Part of a small language model's weights.
Training: a variant of SOAP for these matrices, 84M tokens, 2557 steps.
Each number is 128 + 32 x the weight over its row's rms, rounded and kept within 0 to 255. Layers, rows and columns count from 0. The size above them is the row's rms in percent of the matrix's.

# layer 4 attention output (transposed), 128x128, rms 0.272, rows 3-37,66-100, columns 64-127
size [101  92  82  95 108  90  95  89  96  86  95  89  93 112  95 100  80  99  85  96  98  89  95  98  93  87 103  96  98 100 101 102  87  99  98 111  95 107 100 118 105 116 108 115 110 109 106  99 101 104 109  99 103 109  91  97 112 105 106 106 108 101 104 103 112  98 117 106  96 103]
[[126 156  90  99 148 189  93  79 165 115 191 107 178  95 138 131 114 146 148  86 199 145 120 107 100  72 175 147 103 155 164 100 119  98 106 144 140 110 134  69 105 103 103 153  93  88  50 141 189 150 181 160 126 110 152 147  99  92 106 140 158  86  95 114]
 [153 129 176  73  57 111 120 115 144  70 131 138  96 132  98 165  76 150 144 179 133 152 112 158 103 139 151  77 176 136 136 162 137  56 105  85 166  99 130 166 134 126 142 146 175 180  97 109 129 128 175 140 140 157 188  96  97 141 139  75 132 117 115 126]
 [ 94  90  76 153 133 159  98 139 120 140 157 114 102 105 158  99 187 149  85 126  67 110 188 129 151 164 116 175 186 142  48  94 165 110 121 124 167 168 114  91 141 129 150 143  98 149 134 192 160 127  86 155 111 146  84 110 124 183 115  91 136 112 110 127]
 [ 94  84 138 142 138  48 185  84 147 158  87 163  99  89 112 159 113 168 105  75 112 134 114 177 151  91 230  64 127  99 144 109  88 101 122 149 181 136 154  86 114 182 131 176 145 124 137 101 177 105 198  79  71 128 127 132 111 172 139 110 127 102 171 168]
 [113 102 135 127 133 114  79  84 128 167 165 120 108  49 111 166 100  96 118 109 145  92 113 157 131  93 198 135 131 126 180 145 141 140  97  65 128 141 103 102 106 150 148 155 144 135 131 151 125 157 184 181 120 118 112  74  76 126 103 136 181 207 157 154]
 [ 70 105 181  62 137 112 136 156  90  83 131  91 140  99 126  84 228 126 136 151 174  75  81 115  82 108 134 123 135 126 133 128  99 132  91 120 106 173  98  76 116 112 120 162 172 116 134 119  70  95 126 127 151 111 110 134 128  79 162  78 139 125 120 157]
 [122 132 102 133 175 145 125  89 100 174 110 140 184 122 174 144 138 160 114 154 117 223 159 167 145 170 104 129  90 108 118 163 194 136 110 113 118 105  85 106 161 106 112 197 190 129 155 118 123 113 112 128 173 129 171 106  89 129 121 102 147 113 160 115]
 [107 120 177 111 153 109 179 108 186 172 141 100 151 127  64  90  73 135 166 127  45  86  92 137 164 108 105 158 121 132 157 186 102 156 141 107 150 151 158 122 149 138  36 196 191 151 135 102 168 156 112 145 128  76 149 141 149 111 147 136 136 116 107  66]
 [192  70 160  66  99  94 145 110  54 165 116 138  75 149 110 112 137 159 107 172  82 105 116 107  83  42 148 164 145 115 120  65 115  84 103 121 150 123  97 102 103 141 153 169 121 137 165 135 147 129 114 121 161 106 171 144 107 148 169  95 122 186  72  94]
 [118 146 212 114 138 132 142 143  80 161 104 123 137 110  75 163 131 140 131 158  86 117 136 160 116 177 113 134 148 148 142 166 119 117 154 160 196 152 148 120  92 127  96 136  86 142 168 162 141  91 165 142 138 109 119 144 157 154 101 120 146 215  65 136]
 [102 161 191  86 138 125 174 109 114 144 169 111 160  89 116 146  69 145 102 148 118 142 140 152 128 107  80 150  87 151 115 121 132 124 194 143 153  90  85 150  89 170 154  95  68  91 129 114 166 155 112 168  96 134 122 127 187  76  75  74 141  80 113 217]
 [102 111 134  67 138 139 140  96 165 170 101  89 122 139 117  69  56  94 130 116 154  80  78 134 160 152 112 123  90 126 124 102 130 139 136 131 191 154 113 197 174 178 148 126 138  90 157 103 109 189 125 160 138 106  85 153 121 146 120  94 189 131 142 116]
 [ 82 147 144  94 111  96 191 165 108 185 101 159 122 170 147 168 182 117 113  93 156 128 133 109 160 102 131 153 111 149  83 130 161 149 133 154 133 106  88 157 172 144 140 167 163 157 137 143 166 106 159  57 116 144 180  90 136 145 149 124 150 185 166  86]
 [129  99 144 129 183 159 120 148  97 112 147 134 115 121 121  63 152 161 114  87 119 137 135 178 172 139  79 121  91  91 169 124 163 126  87 109  97 117 142  99 147 142  92 111 149  85 191 137  86  90  66 138 134 125 145 104  87  93 157 161 153 155 158 160]
 [157 139 178 188  92 163 150 141 113  71 100 184  89  94 154 118  93 174 210 161  83 122 143 108 144  98 148 129 107 165 155 117 141 166 126 130  96 141 100 159 121  94 137 110 146 137 138 109 167 133 162 187  68 129 161 105 191 191 137 142  91  93 158  72]
 [123 100 108  84 140 148 154 155 134 132 203 115 156 157 181  95 109 128 110 173 179 138 104 175  97 150 116 108  63 107 105 153  82 164 185 104 115 138 118 118 116  97 173 178  79 141 150 167  89 115 170 117 127 138  73  80 159 135 128 123 116 227 153 163]
 [136  83  95 114  75 196 144 119 186 134 121 150 112 140 134 195  91 111 137 129  96 181  97 124 124 126 162 113 105 174  93 148 150 144  91 158  97  88 145 184 145 100 125 140  70 186 189 155 133 113 112 150 148 133  80 118 170 114 172 147 126 103 126  92]
 [162  81 156 136 133 122 134 157 123 145 177 156  70 135 176 133 164 151  87 140 131 135  77  98 124 116  92 157 131  84 163 113 118 158 101 149 115 111 157 128 107 137 107 113 107 124 116 217  91 115 137  93 175  87 110 120 130 155 146 171 159 158 178 146]
 [ 90 168 109 142 180 172 121 117 136 127  90 138  85 161 147 154 147 108 175 136  92 122 154 156 168 182  78  96 112 128 111  86 166 126 151 111 178 185 105 121 199 142 187  82 150 140 140  94 168  93 162 117  91 154 150 152 109  76 155  69 128  69 175 150]
 [136 129 105 104 164 170  85 132 124  95 114 110 127  91 140 178  47 121  79  95 162 126 159 143 103 112 130 151  92 151 141 139 102 128 120 140 159 140 164  92 189 167  47 181  81 108 140  89 144 125  78 137 115 141 134 147 126 135 129 205 108 145  99  74]
 [135 113 152 107 144 148 111 110 128  75  64 137  87 129 184 141  94 195 169 132 132  93 126 148 109 124 134 114 135 159 140 161 153 136 137  90 126 133  72 149 172  97  83 134 120  99 102 159 156  44 124 111 138 199 154 102 138  97 127  94 180  85 139  31]
 [108  86 139 105 102 101 166  97 204 197 103 195 131 177 187 157 151 128 160 116  71 133 168  88 146  65  73 148 178 159 100 124 136 105 148 192 131 122 119  97 140  83 103 102  85 118 121 191 143  88 156 179 179  43 101  91 155 122 172 139  89  89 127 157]
 [185 114 114  97 124 129 122 123 130 123 112  92 120 115 120 106 118 120 142 170 117 169 165 151 113 149  85 151 136  48  94 140 167  96 147 139 112 133 152 120 109 158 113  62 115  95 128 138 159 154 100 121  85 103 131 196  55  98 158 105 151  70 102 140]
 [162 153 108  80 131 107 139 144 180 114 103  89 179 120  49 122 141 184 149  99 129 108 115 155 157 160  99 135 169 165 141 130 134  93  91 161 113 170 106 165 137 139 142  89  81 100 144 136 191 166  98 144 118 149 164  76 185 161 156 136  80  99 113 112]
 [125  97 157 119 102 120 184 112 161 115 104  92 126 140 133 127 116 101 157 143 204 132 111 103 141 128 157  75 124 149 128 144 101 137 145  89 125 179 136 163 130  39 101 147 130 131 194 147 123  90 129 158  95  91  83 131 145  90 109 134 167  81  93  95]
 [ 40 129 155 105 132 116 151 130 129 144 144 121 146 132  82 149 142 130 110 171  89 137 146 218 111 117 129 184 157 164 136 129 159 135  50 135  64  96 171 116 112 131 108 128 159 122 114  85 111 120 108 155  72 102  97 143 122 141 152  97 125 113 123 199]
 [150 113 107 124 138 121 151 132  97 139 112 122 101  86 142 108  95 102 134  65  73 108 142 153  94 140 160 136 121  84  96  91 126  53  96 129 101 178 142 146 105 115 108 119  76 120 127 150 128  99 113 171  99 190 132 113 129 113  97 107 111 146 119   8]
 [142 164 125 101 107 133 148 141  82 135 147 128  86 134 155 168 111 104 179 127 136 105 113  98 116 152 139  99 141 138  89 171  98 201 152 126 136 116 127 163  76 100 163 166  97 137 115  85  81 199 137 143 181 152 184 139 132 101 175  74 133 172 111 171]
 [133  49 176  76 133 110 153 135 135 202 138 147 167 121  54 136 178 148 132 147 124  90 127 134 172 109 140 194  70 124 129 125 127 160 117 105 107 153 112 133 110 140 158 118 132 135 155  92 107 116 140 116  89  94 115 102  75 110 156 132  85  79 131 138]
 [155 108 142  91 145  80 132 138  82 138 142 124 150 175  74  78 125 159 122  89 152 113  86 123  98 128  94  68  63  77 111 166 149  97  98  56 122 138 146 160 160 213 135  77  79 158 102 119 117 152  92 135 150 145 156 106 108  81 127  59  89 186  56 165]
 [140 118  71 139 123 161  97 122 168 129 108 134 105  93 138 155 112 119 112 121 118  70 107 132 126  93 103 118 145  64 141 161 141 138 103 126 121 121 163 122 151  74 116  91 161 154 116  83 141 110 153 110  70 132 155 132 126 160 111  90  89 231 141  94]
 [ 76 164 150 159 106 142 194 111 107  85 164 108 124 120 132 135 145 170 119 159 166 138 195  94 117  72 102 141 146  81 103 107 182 132 158 143 110 149 146 102 140 167 135 116 164 105 114 102 113 102 124 100  98 177 187 126 151 101 166 170 186  92 117  83]
 [100 154  96 100 111  81  83 140 124 134 149 173 140 123 188 140  88 129 147 123 154 113 167 156 115 203 116  93 210 146  96 186 169 160  50 122  61 114 127  82 149 103 208 153  87  84 128  67 154 101 152 149 125 158 108 164 136 115 160 135 139  91 152 143]
 [ 90  77  84 100 157 113 155 147 134  77 156 132 140 121 152 107 132 123 128  65 148 139 130 140 114 105 194  64  97 107 154 153 133 152 191 126  85 103 179 147 117 140 141 144  86 138 142 153 117  80 182 103 125 112 153 169  87 165  97 133 157 160 170 138]
 [ 99 130 149 166 130 127 103 116 146 187 119 135 105 105 142 132 112  96  95 131 157 106 130 111 152 124  72  54 107  98  82 155 120 131 161 126 178  84 199  88 124 163 176 109 119 102 136  70 119 179  74  71 127 115  95 119 150 143 100 114 133 146 173 124]
 [106 136 188 133  92 145 132 155 142 145 134 133 178 118 127 114 126 159 157  98 148 199 124 103 106 161 189 110 157 115 168 138 118  66 126 138 123 176 135  83  99  95 163 199 158 104 161 120  96  85 152 138 181 117 155 135 119 125 190 125 150 180  93 182]
 [126 119 153 145 125  73 109  91 124 147  84  66  82 168 116 158 114 152 126 166  93 153 159 102 194 124 118 111 126 115  70 213 121 121 112 142 125 118 154 146  93 131 161 142 154 121 136 154 105 117 132 147 120 169  56 135 153 150 104 145 106 203 126 117]
 [133  75 155 206 168 150  97 176 152 159 154  95 123  90 148 102 129  98 143 176  69 159 187 118 150 147 147 159 128 136 134 149  99 219 159 127 167 158  86  30 136 127 164  87 153 135 130 100 149  77 103  71  88 145  99 139 178 141 136 157 137 244 181 162]
 [156 113 161 176 139 129 118 124 162 156 135 137 184 128 192 131  98 129 183  90 112 128  92 139 109  95  73 118 129 134 132 127 123 192 156 115 127 114 150 151 128 144  51 132 139 112 134 118 110 113 189 154 162 122 173 132 137 108 117 137 147 141  99 132]
 [110 164 113 142 156 135 143 171 119  94 147 152 183 150 127 109 136 103 104 116 138 123  83 120  96 187  72 179 149  65 110 182 173  82 163 129  85 124  90 130 134 114 142  80 156 100 132 148 128 231  77 101 140 130 153  93 130  99 119 148 109 140 139 105]
 [138 194 125 101 122 139 131 121  77 121 107 180 140 169 129 114 155 162 129 130  93 128 151  95 162 120 102 135 134 142 125 142   4 100 150 209 127  98 118 155  99 111 126 113 133 127  86 122 133  93 115  81  97 142 119 130 152 115 146  88 182  44 137 176]
 [151 113 123 211 108 121 122 129 194 162  93 139 152 144 142 157 116 141 111 136  95 100 175 125 195 160 108 155 146 124 167 176 187  99 183 157 111  91 138 179  97 161 126  61 113 159 110 130 150 215 147 159 114 134 144 153 170 224  38 129 159 151 148 145]
 [148 117 148  75 107 148 189 153 176 105  82 160  64 125 123 115 156 126 158 143 141 139 138 104 131 116 108 162 130  50 130  65 149 111 137 118 132  79 166 177 127  99 112 143 105 200 186  95 206  64 124 120 156  65  66 145 146 145  73 157 120 185 192 165]
 [119  99 154 140 148 124  93 100  33 119  92 168 149 144 133 167 191 148  91  67 195 137 149 130 131 168 108 132  65 112 151 128 144 136 113 150 187 113 128 153 111 149 149 124 124 161 180 155 126 153 116 156 100 182 101 180 123 114 187 141  97 153 135 120]
 [116 103  93 122 164 114 105 165 179 159 134  74 106 156 100 113 129 130 133  74 152  90 127 172 120  99 134 108 105 175 118 158 159 142 121 125 115 104 161 163 134 138 117 157  96  75 101 137 191 114 169 145 120  75 128 117 100 100 178 113 126 157 120 126]
 [ 72 178 120 119 165  82  82 106 140 161 112 126 134 102 138 139 167  97 112 208  99 100 104 159 111 111 184  98 120 103 135 148  33  90 150 110 119 153  86 104 159 151 158 192 119  90 125 136 169 160 114 128 129 138  81  38 150 151 117  95 150  96 133 175]
 [115 163  91 179 138 107 103 154 149 135  72 172 175 106  83  94 171 166 156 168  90 121 148 122 185 152  95 134 134 118 163 169 113 133 128 124  98 142  98  88 167  86  71 111 130 176 148  73  99 113 130 167 126 112  68 138  73 126 162 110 111  74 102 123]
 [167 121  87 181 148 149 110 143 110 118 153 124 110 153 109 104 173 160 157 145 160 146 133  75 101  91 194 142 132 118 188 106 164 157 105 153 143 142 166 125  96 152 112  86 144 138 106  85 152 137 136 113 124 162 164 151 161 117  88  79  95 106 170 121]
 [125 126 115 113 128 134  85 149 140 111 134  82 117  73 110 134 117 144 164 117 140 171 126 127 161 109 111  69 173  85 223 107 116 112 147 135 143 125 161 122 148  92 153  62  67 147 132 140 103 117 133 185 116 131  98 109 114 114 102 107 137  61 137 182]
 [111 128  89 141  68 134 119  95 107 153  84  98 103 125 141 158 115  79 149 157 152 117  95 190  86 109  92 158 148 146  97 135 123 116 141 133 120 102  92  91 108 121 196 150 183 105 124 117 179 145 136  77 166  82 158 129 122 183 124 124 132 183 123 115]
 [146 109 124  99 110  79 122  97 190 120 127 146 116 200  56 130 143  83  61  89 158 144 160 138 139 183 127 101 161 134  96 174 148 129 117 162 120  61 116  59 109 106 171 159 130 120 139 123 102 132 171 107 143 104 119 185 104  91 152  98 153 124 166 181]
 [146 126 159 123  93 166  84  94 135 106 114 128 103 100 108 178 167 128 174  72 115 121 109 112 137 161 163 146 146 133 176 126 168 112  84  93 123 145 137 150  85 115 111 119 100  89 186 130 157 115 102 107 104 178 145 205 122 163 168 125 163 104 167 136]
 [171 195 165 169 137 144 192 109 150 110  96 126 148 117  72 118 102 124 135 164 145  67 105 120 124 141 125 118 159 152  78 181 138 138 185 113 164  89  87  85 108 182 163  89 102 165 146 104 176 144 127 184 116 131 107 200 145 131 140 112 118 100 109 115]
 [102 113 105  88 103 152 105 105 100 114 153 119 166 106  80 146  93 166 114 103 185 112 136 173 137 110 211 156 127 128 120 161 181 160 144 103 135 113  94 132 121 178 151  89  82 171 128  88 162  92 120 162  56 214 108 120 130  83 156  79 129  49  93  85]
 [221  97 147  92 115 162 130 141 111 123  98 123 214  87 138  99 192 163 126 150 143 116 157 123 149  95  84 162 162 133 142 102  31 138 109 131 139 109 110 117 127 141 116 110 184 110  99 154 151 139  96 165 103 146 116 155 182 146 172  62 143 117 138 169]
 [101  64 158 113  95 152 157 114 122 118  83 135 191 152 150  81 127 164 165 141 165 103 168 112 160 148 101 155 134  89 134 127 176  67 132  74 131 190 111 210  82 117 152 121 129 138 175 138 150 174 118 114 122 132 146 175 115  90 116 112 150 111 154 156]
 [148 146 122 160 128 153 158 145 113 135 164 126 143 202  85 147 126  71  76 126  83 114 124  73 118 113 151  83 171 109 133 117 104 174 106 104 135 129 175 168  72 132 153 113 145 184 142  99  87  78 165 206 103  52 141 132 185 142 105 117  97 216 107 138]
 [172 138 173 130 162 150 134 110 123 114 149 121 114 143 163 107 114  98  32 191 106 128 163 138 137 190 136  97  99  61  99 111  98 103 100  43 137 150  88 210  59 151 183 179 127 143  86 116 145 127 134 120 126 154 150 141 118  78  63  86 168 145 157 104]
 [ 52 121 139 168 163 202 133 142 175 145 161 119 133  70 152 135 104 151 140  61 167 122 133 107 151 131 102 145 150 167 122 134 121 158 124 120 132  83 146 170 115  62 117 124 143 120 140  75 108  75 106 166 118 135 129  91 119 164  73 188 164 181 143  70]
 [204 140 122 163 132 120  79 133  95  98 150 133  86 136 163 160 122  81 147 155 157 104 151 162 138  91 160 140 123  89 122 173 154 163 171 154 131 116 118 172 128 121 163 138 120 164  91 177  96 139 139 150 126  95  88 136 105 114 151 112 131  65 163 125]
 [106 117 124 170 196 122 171 141  31 173 164 108 147  86 110 160 137 145 113  89  81  99 138 111 173 127 124 202 128 162  81 137 172 101  85 165 127 129 174 115 122 150 124  81 123 144 121 122 152  71 115 181 201 111 129 105 127 119 136 121  86 174  68  99]
 [104 132 100 172 143  89  58  95 169 148 168 115 130 126  81 115 103  94 124  83 146 160 129 105 135 151 172 122 103 134 119 176 187  93 129 106 158 176 155 127  83  94 104 102 196 137 132 125 101  84 113 152 126 192 165 108 102 125 145 166  97 194 178  69]
 [118 140 141 148 129 124 143  54 122 118 111 145 162 132 140  70  97  98 143 192 147 131 164 131  95 163 112 128 149 160 135 174 125 175 151 132 169 120 130  75 156 123 152 130 193 181 142 169 161 170 162 172 119  96 108 118 104 114 149 143 151  92 152 115]
 [152 160  98 138 145 105 110 138 137 119 124 113 173  88 154 151 111 121 107 124 156 182 115  95  91 107  84  86 155 134 178 189 154  61 109 161 149  80 169 136 152 119 128 101 231 123 153 213 169 111 125  97 110  65 110 120 125  95  86 138 112  32  74  96]
 [116 152 140  90 167 147  82  84 101 158 101 129 166 113 235 147  79 147  86 138 129 127  88 127  77 133 197 146 126  70 159 142 129 142 121 147 183  73  97  68 143 144 104 146  92 147 116 110 149  81 142 126 115 109 129  84 158 127  98 167 128 154 161 106]
 [135  96 127 126 101 134 129 141 108  68  64 141 123 165 111 131 135 118 104 106 117 127 108 197 166 127 124 177 172 172 236 108 153 128 121 110 126 152  82 172 112  87 127 217 108 143  77  98 182 136 129 136  85 126 121 118 156 161 148 187 130 132 144 141]
 [143 127 137 131 128 144  92 118 160 112 105 114 157 114 131 148  98 135 158 167 111 210 163 101 161 119 105 150 122 172 103  98 112 121 123 112 173 152  53 166 141 154 141 174  73 112  64 165 166 153 120 169 151 150  30 132 110 100 144 152 139  98  74 134]
 [139  81 159 145 130  72 105 146 112 126  98 115 117 144 106 104  98 148 172 126 128  87  77 106 163 182 156 139  72 161 156 185 104 163 105  71 116 136  87  99 121 147 149  55  95 152 114 133 129 126 103 135 151  56  74 119 128 134 115  74 124 102 130 157]
 [129  92 110 128  97 105 143  94 114  95 149  94 148 121 136 107 133  79 119 159 115 154  89 126  72 119 112 150  61 113 160  85 131  67 146 157 127 176 109 119 131 117  94 134 106 107 147 152 147  92  99  86 167 131 142  89 158 157 142  43 111 204 123  95]
 [137 116 185 172 103 137 109 101 106 116  88 140  79 109  54 111 127 145 127 159 196 182  60 176 176 128  65 179 164  96 180 120 134  86 116  99 130 100 143 138 138 126 101 164 117 141 103 129 141 173  86 118  99 109  95 106 179  88 104 116 122 137 101 118]]
# layer 4 attention value, 64x128, rms 0.273, rows 3-37, columns 64-127
size [ 91  91  94 106 112 104 106 102 106 106 105  97  94 113 101  99  95 110  89  93 109 100  99 104 107  97 102 102 106 102 104  99  92 101 101]
[[133 123 145 101 112 172 130  79  51 105 148 173 115 159 120 182 121 131 119 221 124 149  96 138 181 121 131 146 164 118 112 122  85 145 150  84  60  96 150  99 116 105 106 163 129 167 139  82 164  86 125  76 228 127 162  88 139  85 181 133  93 154 156 178]
 [ 68 121 110 128 176 154 111 112  94 157  90 101 109 103 134 194 127 109  88  94 171 146 109 141  97  64 201  73 124 155 188 188  56 148 140 132  65 170 152  50 168 118 168 110 124 154 140 145  73 119 170 128  95  80 120 133  93 117 115 129 177 153  90 139]
 [116 127 162 130  82 111 146 195 118  73 130  98  75 178 119 182 136 148 130 151 176  98 168 151 104 140 160  74  75 121 128 129 171 171 154  74 103 134 131 121 160 141 106 200 138 115  51 135  95 106 137 137 148 141 126 150  97 158  74  92 171 182 139 160]
 [149 178 144 108 137 155 110 160 186 119 173 143 153  74 116  61  69  81  75 188 134 176 153 123 121 126 118  75 109 153 121 126 125 142 118 108  62 179 166 196 184 118 131 128  94 151 117 121 148 141  90  91 157 131  96 120 152 150 150 114 110 120  66 105]
 [140 113  90  59  83  99 101 155 169 129 139 136  67 133  51 108  64 105 135 118 163 110 105 120 144 112 127 143 131 126 164 137 183  92  93 115  96 149  78 126 190 112  44 120 111 116 128 153 108 141 124 134 164 122 120 151 182 128 167 122 108 106 100  63]
 [134 138 190 115 125 147  83  82  98 167 201 104 182 129 112 144 104 132 149 132 164  97 152 169 174  96 124 121 133  88 102 117 110 142 151 123 101 132 167 172 177 124 135 126 157 138 104 145 149  59 129 138 108  87 101  95 102 127  85  94 117 126  79 112]
 [ 49 118 155 122 164  73 129 107 122 133 191 156 144 136  83 117 116 111 141 114 119  57 142 145 110  86 165  96 138 143 104 123 108 152 121 201 148 115 105  79 136 104 101 125 116  91 198 134  63 123 125 141 126 171 165 124 137 108 122 145  81 161  89 103]
 [147 155 123 152 146 169 126 124 148  74 164 153 101  88 101 153  87 138  71  98 145 131 121  76 117 152 139  54 174 131 121 144 176  94 150 138  90 126  88 164 159  98  99 109 110 106 133 142 115 108  98 101 120 101 112 102 103 112 181 125 124 137 175 143]
 [166 135 122 163 126 129 125  99 140 175 101 179 127 112 140 142 111  78 181 150 143 135 133 109 174 138 153  86  91  59 135 158 117 172 193 118 132 122 165  67 136  87 100 151 164 198 182 139 147 118 111 127 141 190  77 187  94  91 127 138 147 145 136 163]
 [146 103 130 146 130 167  64  90 130 141 167  85  87 131 185 120 106 139 136 150 129 146 102 110 165 145 196 121 155 149  45 122 149 172  84 168 142 174 138  68 124  92 138 112 161 114  86 111 119  76 100 117 154 166 169 147 139 177 177 175 162 138 117  89]
 [165 100 164 110 151 120 135 123 173 159 123 116  80 134 152  77 149  77 115 124  77 119 107 141  95 111 136 140  69 105  39 177 102 132 106 131 154 174 109 155 181 142 111  86 168  60 100 123 152 109  94 122 180 120 107 119 131 181 121  86  47 134 146 117]
 [115  89 162 116  49  89 116  99 225 117 134 180  70 137 159 137 174 120 131 161 100 107 135 138 133 124 105  91 150 134  73 141 100 167 116 149 102 102 123 162 143 139 166 132 105 169  76 112 108 130 131 171  61  98 143 102  92 125 142 138 121 133 133 146]
 [ 85 103 115  97 134  50  59 167 154 114 106 147 146 129  93 174 107 124  91  89 107 144  98 101 134 208 123 125 135  64  97 129 100 120 150 180  94  85 113  52  98 184 135 181 135 116 141 103  92 128  91 163 119  99  95 132  81  77 127 107 122  78 125 166]
 [100 156 165 109 172  98 130  80 105 145  74 115 194 148 142 149 131 153 163  99  90 149  97 119 126  79 197 132 157  96 134  14 202 131 133 175 154 143 189 155 102 111 109 185 110 201 119 127 139  93 164  95 104 142 124 178 137 151 174 147 140 165  76 113]
 [165 135  93 141 175 108 143  90 159 121  97 166 167 115 129 126 124 122 164 116 195 173 113 178 146 138  85 180 164 116 134 110  85 108 132 140 142 126 126 137 119 200 101  66 175 116  79 216  88 158  95 145 142 100 121 107 145  95  83 181 104 124  75 167]
 [127 110 121 178 169 118 132 112 142 160 115 162 206 194  86 120 148 102 133 136 101 136 167  79 158 152 154 176 101 177 169 105 154 127 101 186  77  34 135 121  91 119  78 167 163 152  92 115 121 156 120 139 112  65 154 153 104 113 146 130 161  98 139  39]
 [ 81  88 156 166  81  80  97 126 103 140 128 148 186  96 121 130 128  78 167 174 146 141 154 123 101 130  77 144 159 139  65  99  87 112  84 132 151  92 123 114 146  90  87 185 124  74  80 148 112 118 153  81 172 136 145 120 156 123  88 131 108 126  91 137]
 [143 190 113 156  93 115 127 135  81 106  84 137 180 135  78 199 141  93 129 117  73  91 119 113 133 100 142  95  99 136 130  82 114  51 124  56 109 101 158 120  69 121 118 164  88 116  89 117 143 181  91 221 134  98 110  95 123 124 150 120 120 127 106 134]
 [120  93 119 119  88 105 124 148 126 144 139 157  80  76  96 107 106 163 148  21 107  97  99 130  73  77 101 149 105 130 110 193 156  92  75  82 124 129  97 108 118 126 141 172  89 172 144 101  42 109 134 121 107 118 156  77 117 115 113 148 121 127  99  82]
 [121 159 148 126 166 101 131  87 179 103 195 120  84 167  80 139 104 129 159 103  94 166 156 157 109 153 142 169 145 118  83 122 116 138 111 148  70  95 127 159 119  92 101 155 106 137 113 129  96 111 134  40 123 107  96  55 139 120 161 109 169  86  78 112]
 [ 72  91  73 118 145 127 144 145  55 127 164 150 152 115 173 119 147 154 134 146 128 108 139 229  96 132  66 203 115 108 114 134  90 113 119 151 130 161 104 126 165 178 149 156 141 100 147 186 116 189 120  86 181 107 135 160 112 102  78 101 150 194 132 146]
 [159 160 104 114 147 163 100 108  93  78 162 104 161 148 165  77 117 114  66 133  68  62 165 159 148 163 156  84  88 111 184 147 123 138 133 118 122 105 141 123 111 128 129 210 152  96 101 139  81 132 130 136 200 153 180 119 167  97 165 134 149 128  60 107]
 [146 138 133 103 126 121  62 105 107 100 176 198  93 135 122 161 197 149  48  70 129 118  79 126 116 127 158 161 108 136 120  96 147  95 133 125 164  97  97  39 124 109 137 200 167 149 131 154 146 138 159 115 129 175  91  92 133 125  99 114 106 161 126 117]
 [ 71 126 136 154 173 118 139 104 110 102 109 112  67  73 145 119 119 117  94 139 138 141 106 150 133 181 131 136 131 136 127 143 120 102  96  94 113  86 138 142  81 126 174 144 184 116 131 159 113 146 143 125  88 155 199 177 114 159 155 123 169 108 175 196]
 [156 120 110 126 148 166 118 130 166 101 170 135 108 199 111  93 151 142 109 159  71 124 129 151  85  80 126 146 177 152 162 150 143 101  81 127 151 114  73 142 141 113 173 119 110 111 131 107 123 142 157  60 148 169 181 127  75 162 106  69  85 121 120 142]
 [198 137 112 143 113 193 217 100 137 141 119 172 128 163 127  80 128 150  91 130 157  88 129  85 161 149 172  93 120  82 147 107 135 153 151  81  92 193 100 132 113 135 172 110 120 104 134 114 132 169 194  63 145 104 134 138 117 109 135 113 124 156 155 112]
 [126  78 138 110 119 173 120 137 164  98 134 130 186 144 115 122  56  93 140 157 171 111 127 144 126  85 133 112 126 103 173 155 141 110 128 111 107 122 153 112 119  80 127 106 109 129 135 125  82 128 177 117 132  81 168 201 130 185 128 143 166 106 136 181]
 [ 87 115 157 156 139 149 120 102 132 140 164 117 182 122  87  71 125 185 117 126  73 137 148  98 149 169 134  94 111 182 165  69 121  67 184  77 129 148 109  69 120  97 136 104 150 118  66  94 143 104 127 210 155 123  50 172 163 166  95 161  59  86 152 105]
 [164 119 133 175  93 137 152  76 141  72 129 132 127 135  86 147 184 113 109 131 128 106 144 126 133 121 147  77 130 202 107 114 108 134 195 152  97  96 169 102 107 126 123 116 133 154 142 185  98 132  95 132 164 131 161 242 144 167 118 102 130 118 178  73]
 [ 91 165 112 112  95 185 132 134 155 173 153 139 121  58 148 205 162 115 194 100 152 133 106  55 146 116 175 145 137 158  57 158 150 215 149 119 149 185 103 140 103  79 142 158 185 133 151 172 118  95  71 175  96  99 138 213 145 112 119 100 133 144 155 107]
 [ 68  82 131 121  71  96 174 116  96  87 126 160  96 112 161 138 113 196  90 158 157 106 140 108 139 131 166 158 133 123 109 117 129 156 185 120  37 137 117  61  85 133 177 115 144 138 171 155  97 131 172 144 108 120 115 164 146 153 137 110 131 101  98 145]
 [163 135  73  99 125 174  17 178 165 150  87 127 125 168 177 148 153 114  84 106 145  87 133 198 146 127  88 177 127 167 136 117  91 125  62 191 135 182 162 152 109 121 135 143 137 150  84  54 107 121 139 149 119 118 106 122 102 168 162 111  76 149 189 137]
 [141 134 129 186 102 193 129 157 209 142 154 136 163 168  86 126  71 128 103 142 144 113 133 132 164 122 113 129 127 154 134 101 154 135 188 132 176 165 162 166  24 130 115 135 203 117 176 204 107  88 151 115 106 167 183  90  56 212 115 151  95 120 118 133]
 [116 184  84 136 147 119  88 109 152 168 149 154 149 155 155 165 100  90 157 137 172 110 136  56 108 164 106 145 137 176 126 138 123 159 188 192 103 139 156 141 116 107  75  93 132 127 160 129 123 117  98 166 182 105  84  81 137  39 151 107  66 147  54 104]
 [168 138 112  73  95 124 126 128  49 111 142 107  97 109 113  95 117 116 110  87  97 120  71 141 105 135 101  95 160  80 141 111 125 166 135 106  79 187 104 138 100 171 106 104 172 171 123  89 148 100 131 124 141 147  99  99  87 175 107 106 142 127 116  96]]